config.toml
d_model = 640
qk_norm = false
init = "normal"
Each number is 128 + 24 x the weight over the matrix's rms, rounded and kept within 0 to 255. Layers, rows and columns count from 0. Numbers have three digits each.

# layer 6 attention output (transposed), 640x640, rms 0.0251, rows 460-485, columns 384-511
167107145127114162136129133149139105110097176117103198113139164134109131115088122134096101099148137107179110148120157112146134145112138113130147107162144158139154128116138109166129131132142114148126135151137120129136145124124161125109090126131144152117129155072148142108132104157124071171097098120133151124211123146096126070114107090100127105115123134123136138114146122119183141185094
133099158158090170105123151156102157119126163154117143134152101171145147175102114109140151129146092159108134163150075107122085129130167155139115136166127094092120105212135141115126146110104119099114096144136138162142138143148135115120111110083110130155120098136124152096109174144148097156080112134137123122119106130137155123131127154140109139093150127127131119139199136176159139174142
127148152103117103149137121101132110133132163140116078138168143158101124149114132177108155176124145068114136149112113125136165095093101135101138100157125086114114138160134142158074110131125127136127145105160095105143153145136132116145109143120099119138082117186102110095137131134172144161099127121100117168105149085135143130146059170134085168135138113097102111162138130115142127167136
110087149133119143087109120115130164174136111135094108109094082129143125140083099104125082131070157179072160116156135129123124133110117102125115168168137158107122150156105114129144105161107145090127131107145103176121167164162156100164143126144091134136175109145112100173116157146163070132146115106108147148123123149149144114128149085127148127089124093186091171155160096183125103151155
123137119133102128120142098160095148132122125125110140127120112099109134095097130141106156123108108089141140114127095134135139110135137139152127133150151160139138133120120127149139123122127114138093096133109162151130093118138131159095144149121125127154117156107095130111152107124139172153122125107098151091157089113155145141140174123124132155094111139167146135111117145171129110154121
128073150123143115104122104143163101136140160078132129120133151136133094130114115083077102113141154129081114123108090126078107160101133134115101095155165136133113105135149095126117118187113137138109159108135126093118160119144138168106135102159132142143193186139123129163139167136140117121113129136152090123113148120084109135122148066127116120198108098110113133167119085125156125090106
110128061187151107128085115118154119117186092109166110062135147086112175123132123207157115087157145124171110085165180121138148106196108181119106067073126124161181132129081137172127107165153156185142160136151104115131093169087099150127110124099121100123146114082169169115085150125137125182172124135164128141145116162146130136149091117136159127129101098129157165121120092085158108110117
101123110133123111154145142129107132145102106138144183107148101118121141153113152175146171137138110137130129124129144131102153113137117148198074197112141157128115061178150117110149161126147090112190141097120132156140148150154082127115080100141146154066119103108168152169151108104109123130113107116093123124080141097173113145128144114147092130107145126119139147126169129156126111144118
157184093138153119147149141145137093136155147137143082146100167167118117114087115143113129122134134146151116100160129147120135122168153140148137153177178159143171086138088102089153142143158136129124108108112149113089152130143131107099105109093122131117156115142095112127098125141110148112109117112107116169128081179093124123116109133129161100124104116131129103135084109109163157140126
087139149149146123130134129152164112143082110093105137093131158149097132108094112126118101117081120153090137121146120087137102099093135144130140159152115148094096115119165112138132168143128088131083134099163159173110113110121200138147083141173088133138121101126146123144130160170121165131193096132122134164125096187087138107141147096135153158108090111141199128140090137122158179158082
123127163133113132095137151148104108156145138130118137202098108144123107151128130123133141161159106148124106104149112105140135123108163138120152126135125112122081142164129109153126113106143113112102140129112113148105104133144152121125164099146176122138178115134115130183160138148101130120102108130096184103116142197109099144106174129113148114134145105144150086127151144162147100088116
088109121153174130100137123088136110128106146109128166126112106145106113125133144161149130094096100166105163113137106111122133129192122162144140107137146134101105111102151106145147084131146138123108079135127149107142139139122111096119105115065132109162137165150107128101137138095130128183094153144138109094147122128101174118148136113148122163142125114147144109115105076140079113108153
139101107125121195113116158156179100112152136089143105112123129148149112130119131133132102122143121143139117166147123147121127131164118126148119144123139112140120125128126141060106127091160073148142090107103155150130127076148135151129118140187114143087078119151169177129125118122120098130144126122113136135133105129129158139163168112158107112125102126131175125149130154147149104133130
072105123162106093147088146127083152133154112116106177146142109114110142135131166137099128108093168112095144138140114145090119120091129174145136147118146142135115101133101087136131133106133130120138129159106146126133158115099089109117161157122154140139206160121146121154136101168135164119118183080133087099118131125139127125155135117158124165116148123134126122133068136161098161107113
141075128151136116109134158129108152119149112128159118137156134113123174117114107108104086112174141147043095117153117120137166134113130148132128108155129127143119156171144099115109179125128101095161138089124165115133154128113110126160122150173112147155107116087117134151152130117155075086118122135179128126109107120139121158112115107151116121118121139117119108138163161132182147119140
125175095112115141124119120128114137133116119172131104081116142140104117153096132104154087145093171181106156122174117136120081137086138131132070110156101073128132127132146139145131126155166126089130088118117177155163115138131160115128129118146089150147134116107139149106096129146118119132128139100139142109084141119155137115154091126147146150103114150191134092147133134185117116138144
168096176110098161082171156125106140122113111148111147165106095112134151157133176083096169089143124122116141101146170112140110111105159127158124154108129098122117140158114127113129120123123148156146113112184106132118082112108089153123149144136142109097067148068164143150134183151112100104155115151130118154128130175158107088083164122123118124100145161136136140076125126093130120126104
140101110153169125176110152094152129129124153119153102134138074160138158139095100125123118107103130175150111140112156137153126144144096116128136136150118142134109137176102153190087099135128140138117081137161140151104119147157182138147129141114120150109165108143132128157133143098141133139201112176129113138131135164105132152112111101110156122176098130165107164114130153184122132085132
163135114151118150138167091079107143153146125123146128103103143107134118086131144131158123124071102124115149123178125126147088119105112148142110113106141129143133108122125136164134148092107106185122099151132142171093138134136154134087168134100109123166102146140127132106093125144139161137099140103143119165117150128146114135147064145149101140105150136153122109122145100134141130129102
162171142116140160170115133156096111128129101159147183112153152098148187106139132114185135130141118158078120134113125106124103097109104113127087139173123114083081110118141126139156158119113152151151095111116143190117139091123120156182124118142102171091095114111167126120151143146076106154113103146108111135107135118103155135159140093139110097111168142099162078131089122135132119119124
138099167141121132141142123114121102130164160115140142113142101139141148136155164137135115126164136126144135137122112102138137170110185114159111121138120087124122155133144106103113129150114188136155119157115091151114140184121123124101124102100128085101127133132123115135142134148101139113110146142157121120106137153199159121119145106113136132100139177096154164156151075148129104085146
134143115151155104137134132162140111089126128121121145074132108091151147147123164117109145137123104128165147093099106117135168116124097133176132117123127131132118145099094139092108144139170100117156146123089151146149089138139136147106108133102102151105116113103138119113150116087092147102154100130109122144167128162164120122148130139130145162146144133124169154123096121128135119103119
148096143079111114129095138123136152133135176146115109131096150154133147130099110126121110123167112150130137133120086108164066118120108129126134118169110079075101132127150144120135115122151118138120085108133149144119083140134139166129154147129127146166127116150084125157095099163166177143122109127150146122113111188082135172158094154158098133118100145105087116149149154156137103111212
110185139144122145143118119097144137120121150168159120137103125135115069112164131167121130102147116121189141121098105157128168093148109131110081130080134138135159136116159126116075101091175085090117118117108149115137114157118145129116159130149132139162112139111121118128135124126152133127128096079130147130155162105113065093144151139151130174149142098123097135127115115145080164133191
120105125133117149125122140159155104115167107090100154074129123123173128141112119142086131121139169117109129096153120163135129164084106103170108120100124131118111167137097110111114112140172117133119138162127138155150151110123151156113127124171114147169119157081110135095136112161145142128175138138148090122111134156128110152172127103128112100180143130119112113183081100128154074084111
120176071126129148171111147144104091135084089105135114160099131150137077126118127135126120171113104119186107115122105131133098147099128137110096120094100145106121132106132107120138146132127158151151111091169104164166136120108084110152162147164152115125133054138133127108094160138150118175095108136137131155086120134166131109087104116101118144101145124133136138089098089092099097112106
# layer 6 attention value, 640x640, rms 0.0283, rows 461-485, columns 384-511
116134167126137172135120092110119091135088152185128148127162086147154113146152162113156139091112072155114145163143112138113083120133104094162087135139123109157128143111180125087140113128127174179121143132125134132166118092083147165119143119126140158144158129109100174105123147140148096107114126182112145120124099091105141162135123147110119143106116134100118160124133176142121133093156
132168145149092111117161103181123123137112132113134099142083122124134159154082190089127105114093152133142132127135138124128156183112107077188125106079113147115111140124137130134085107129111082110170118120153100128123111101124092107103119133080111134134126073148120120131104116167125145145148105134142148162154103124133146058092105140089125157107152093136110162135116103107127168142125
151131125121142191158160091143123107160163127129151188141084131090109073156159107141159135108164114145126123168151129145103153102130165145146113144155124187144131090123100128097137104143135124166125093133122137129101146119135128161153136148143100141117149135149110150151141151108158148140095127091147122114082088115119150154093105125121121125104135120172148079119101140112154115082113
128117102137126087148096142147166099157105146128123179126145144173154151154138107170118133128121123150127153163163114113099123147131141107085175112112166129145119108136119126086157127127098098094073158129113108127123137107126120111108163153118122121123086140086133089144148078094148139119122147127076116118144118092139142162170096154106156093129137138097152134126121167134176121158139
157117114129136097135127151119190118129164147151133145111128180102096165116177170151151118130093137154145125141111134119102134151144114106114152121162109105110112067108149127163156098155118121112122119153135163147134107136166134104135141123115118146156123132137130110138145156137172114110119113114132120084157161144159099092112216081103104149145142088114151151117156141083177159133121
121141129129131105145125117123110135121123108149123074134160122122143086124124083117121118150135144107155107127110109172146163161139131133149074106142099102147131150164121099146159092109123123130166126101127148111128128118142170131131170115157106123124160110131141108138123161200119121142166119133129137165085102097152156141128104112151133085146146079069151108149104142159115075130102
140114101133131131139116153085093148111111134105122108111155161102098162144130145128151149107103102105142146126087166126145132136119136115163105077142156078144155104140164099155108118180105163126105143096104163117151120161138094149143147121141118163154159137092148129141112172113091108144133107118140152152102105146092141122165135081149144126131125142167138106132145116090168108143108
176103120133113095124082127138110098150112071169101118141114153112177084066124183085148161128120068145121127140124098054087137134121097104174132109135138199188156186129117117159132135123155189141160122119165144126166114142119147108137129105120118142085113141174131137132100133090110150142115137134134121156111086124090139096149095123120153120128110109086130118146109119123087102117106
130117083073130117159143145147118093113161175098132141133114128077132147108118130129142102157078113196179110075129085113118139125129175107140114161127132144147137123135095098122142135153141128133165091120110090166150097130101147068108099074098137170139133165147144143126140141133168126158128102158147105102112075123125122119141104116119137189139132143184092131127082173088186166124089
130116122156190116147125151118136171129150135124143131102061135141125116153132160120173159113161137088143177126121183107132151103111137130123137138135140123115131124129122103054134141155157137154143129117125147133127154127086148115161116087162135106157118145142143146126134130136137111100083165083139106152108164143106125107112126129146102101148123120126105115130174214115167117126169
131093127130112130111134133121102110082102163097125132117131135140122118188132117126129098130111117131113192158108144094090092140126127139114137109125126164073132123126151134102173128089165118096122121075134115148134140104129105138088137142127141102147128152162104094123131083096154134107121087105139129100147187114092154172125117156120116111123126117124123093134163136135140129136168
137098136094116100131128126100155148112130132111073128109168121120119133089174139138136131107150151122114092127124151153147139114160102139142147138107196117087133059110135184149161136143104112107112116153077133145095161108155129160123145099151129112156149146099134141118128153123128028087105107118148138111099106110132070156154128125135133146102129131126144128138125146121127126112138
119113112138119090111092081128122158172150165169118157178130150150180153127148132130096154134099169105130141130169157131126123128093155183128162144157149088131092155135108120160110106113121103148116154143080171154140140107119105113126090145136140076081130107138139091133136115137117155122101154137133126122119152121151167115109107145177148122160172163179123143127122114105128140114113
124114156149106158142137138142129131140153105117135123137151139111129136113139143112128140155105139156148133156152114110138130111120145133113106128113131120139157176099131183142083117117115110162148086094165110110121173140135114041139128118144138169084113147120160130148145136129149099139126118150118147161112119121144099119127117115106101144110133126135116146135076171171129159110120
136118142131168172141168097144164106090091104088133113151155142092136171129126149136120113099118130129118134147144126156143136128126143113098133116158107159155171130114148131113142139145127104159125113161120163135114128117120106112144146135157133127104095158134077087123123162117095126132139143142111138120116080136106146162131125099177153180118124106129107118126120133172159143094138
123133112141161118108181126105114180124155115127094144105165145141144139125168089103082108128153144124117133129135095100124155085114097138101109123128137121138103150113117153180145152135105156094158094164124132104146150147122077121135135101095128139143085129133124127145134115120135108096108137120098122093132112099165130104160173136146135144131115122128128096080138135154160129153157
119149142127085174180188142123109117107115126143076114107105094165167128145149114105136123100152103158110108141106152178153129096179143150110073139147117122105140104128124162115169130142133098152129127097150149141146138111066120157125161140171128108131131131125126122130106149108136127132153114111148105144174102142113149155134094122104092136140076142126160127112102123112138117118111
142157120130123116147138140090119123115107149127138113139138127108110104137113166130160110156148099113123122076157100145052143095136125154117094111119145149107137145139151104184148166119111138127058155165128128144115138091144129160145197087149148118103134150121142126118104165192143144147092136090109081118102159147143166157101092193117135146141092090136130154123154156187169120125149
125149170164090135134124121145150181139140091110132169123127136135126163139128154171074213140095128128085135124176159118129151120153115132115136144126136126119159089118123159097102157149104183171147102167133129134136159119120156144126127136107155113144140155177063132115123105117102090114114102112112160146116132117166161184159111141113118176116141156146153133129157131100175153109140
139122118098161166143169115130133116081128131119098093073138125160092145185118157126145086130061137159151132164127138145093098111132107132127126144138097131140112104134141101141130116149093181148130134134179158080155145148103155159103129155144122123149153122083122070118132150093113126170122114149107107158132119094116138147121123123098146126124133113072127077105133101131106126150124
096090144122127130174161096120166118164128117103122096089119135136086137075145125104123133106091180137137138095130153119137093122139126124155119139145171144119127109091104114112104104113115144102142124124124130145125107124139096125095135112152130124141109164165111068119107144105113127125155119118134187144123109123148173145142164152150134153126103137112132116108163109151137096127107
114130137126089154130157106170159139157159113137095099106152128142187174118161137135091144110172097120092134129160147094151148106147096073138147150117141082143098137125135135081143128171156112180153127136142159141134129116130124120140125127155118072132143149094090135129134134132159158109142099124104129173140112120121140134108082126162110143116141127110122138089099122144110157090159
107111069121109088118124167149131157138105139069126165124108131124088128148082139168133092124131115169139112132151161169148113138139108115080127143136123130077113150136114161135167120149073099088110128112098151110088146139138114122119102119140110097149142140114139149117131135149129151122127114128115123125124144083127139128126143120137126140109141136128077083084155156100138108121149
145116166125114155146144144122129094155152125146171122114154080103114137141140172137153127139146163111088103083131171109125090137113116125190088090127116117150111132126126108133181120152141174137137128134128166132135122085137117121114108109117122146103129124120140132121116108114123097140155142082079097142156118132159140150124125154110149125133136106090165076119085169141123123078097
133118077114149109140139154139127126149163124104130179137152118110096174119099104080160146145136128101126089139116162132125116136113134179143116131136149110147077112106128163130180102142111168129159119143119170169123124130119128142130134140102119135141151140114113118117143124111112122155118097133091096173061128129147118085097111129157136102136138134111102117126170110106066110145136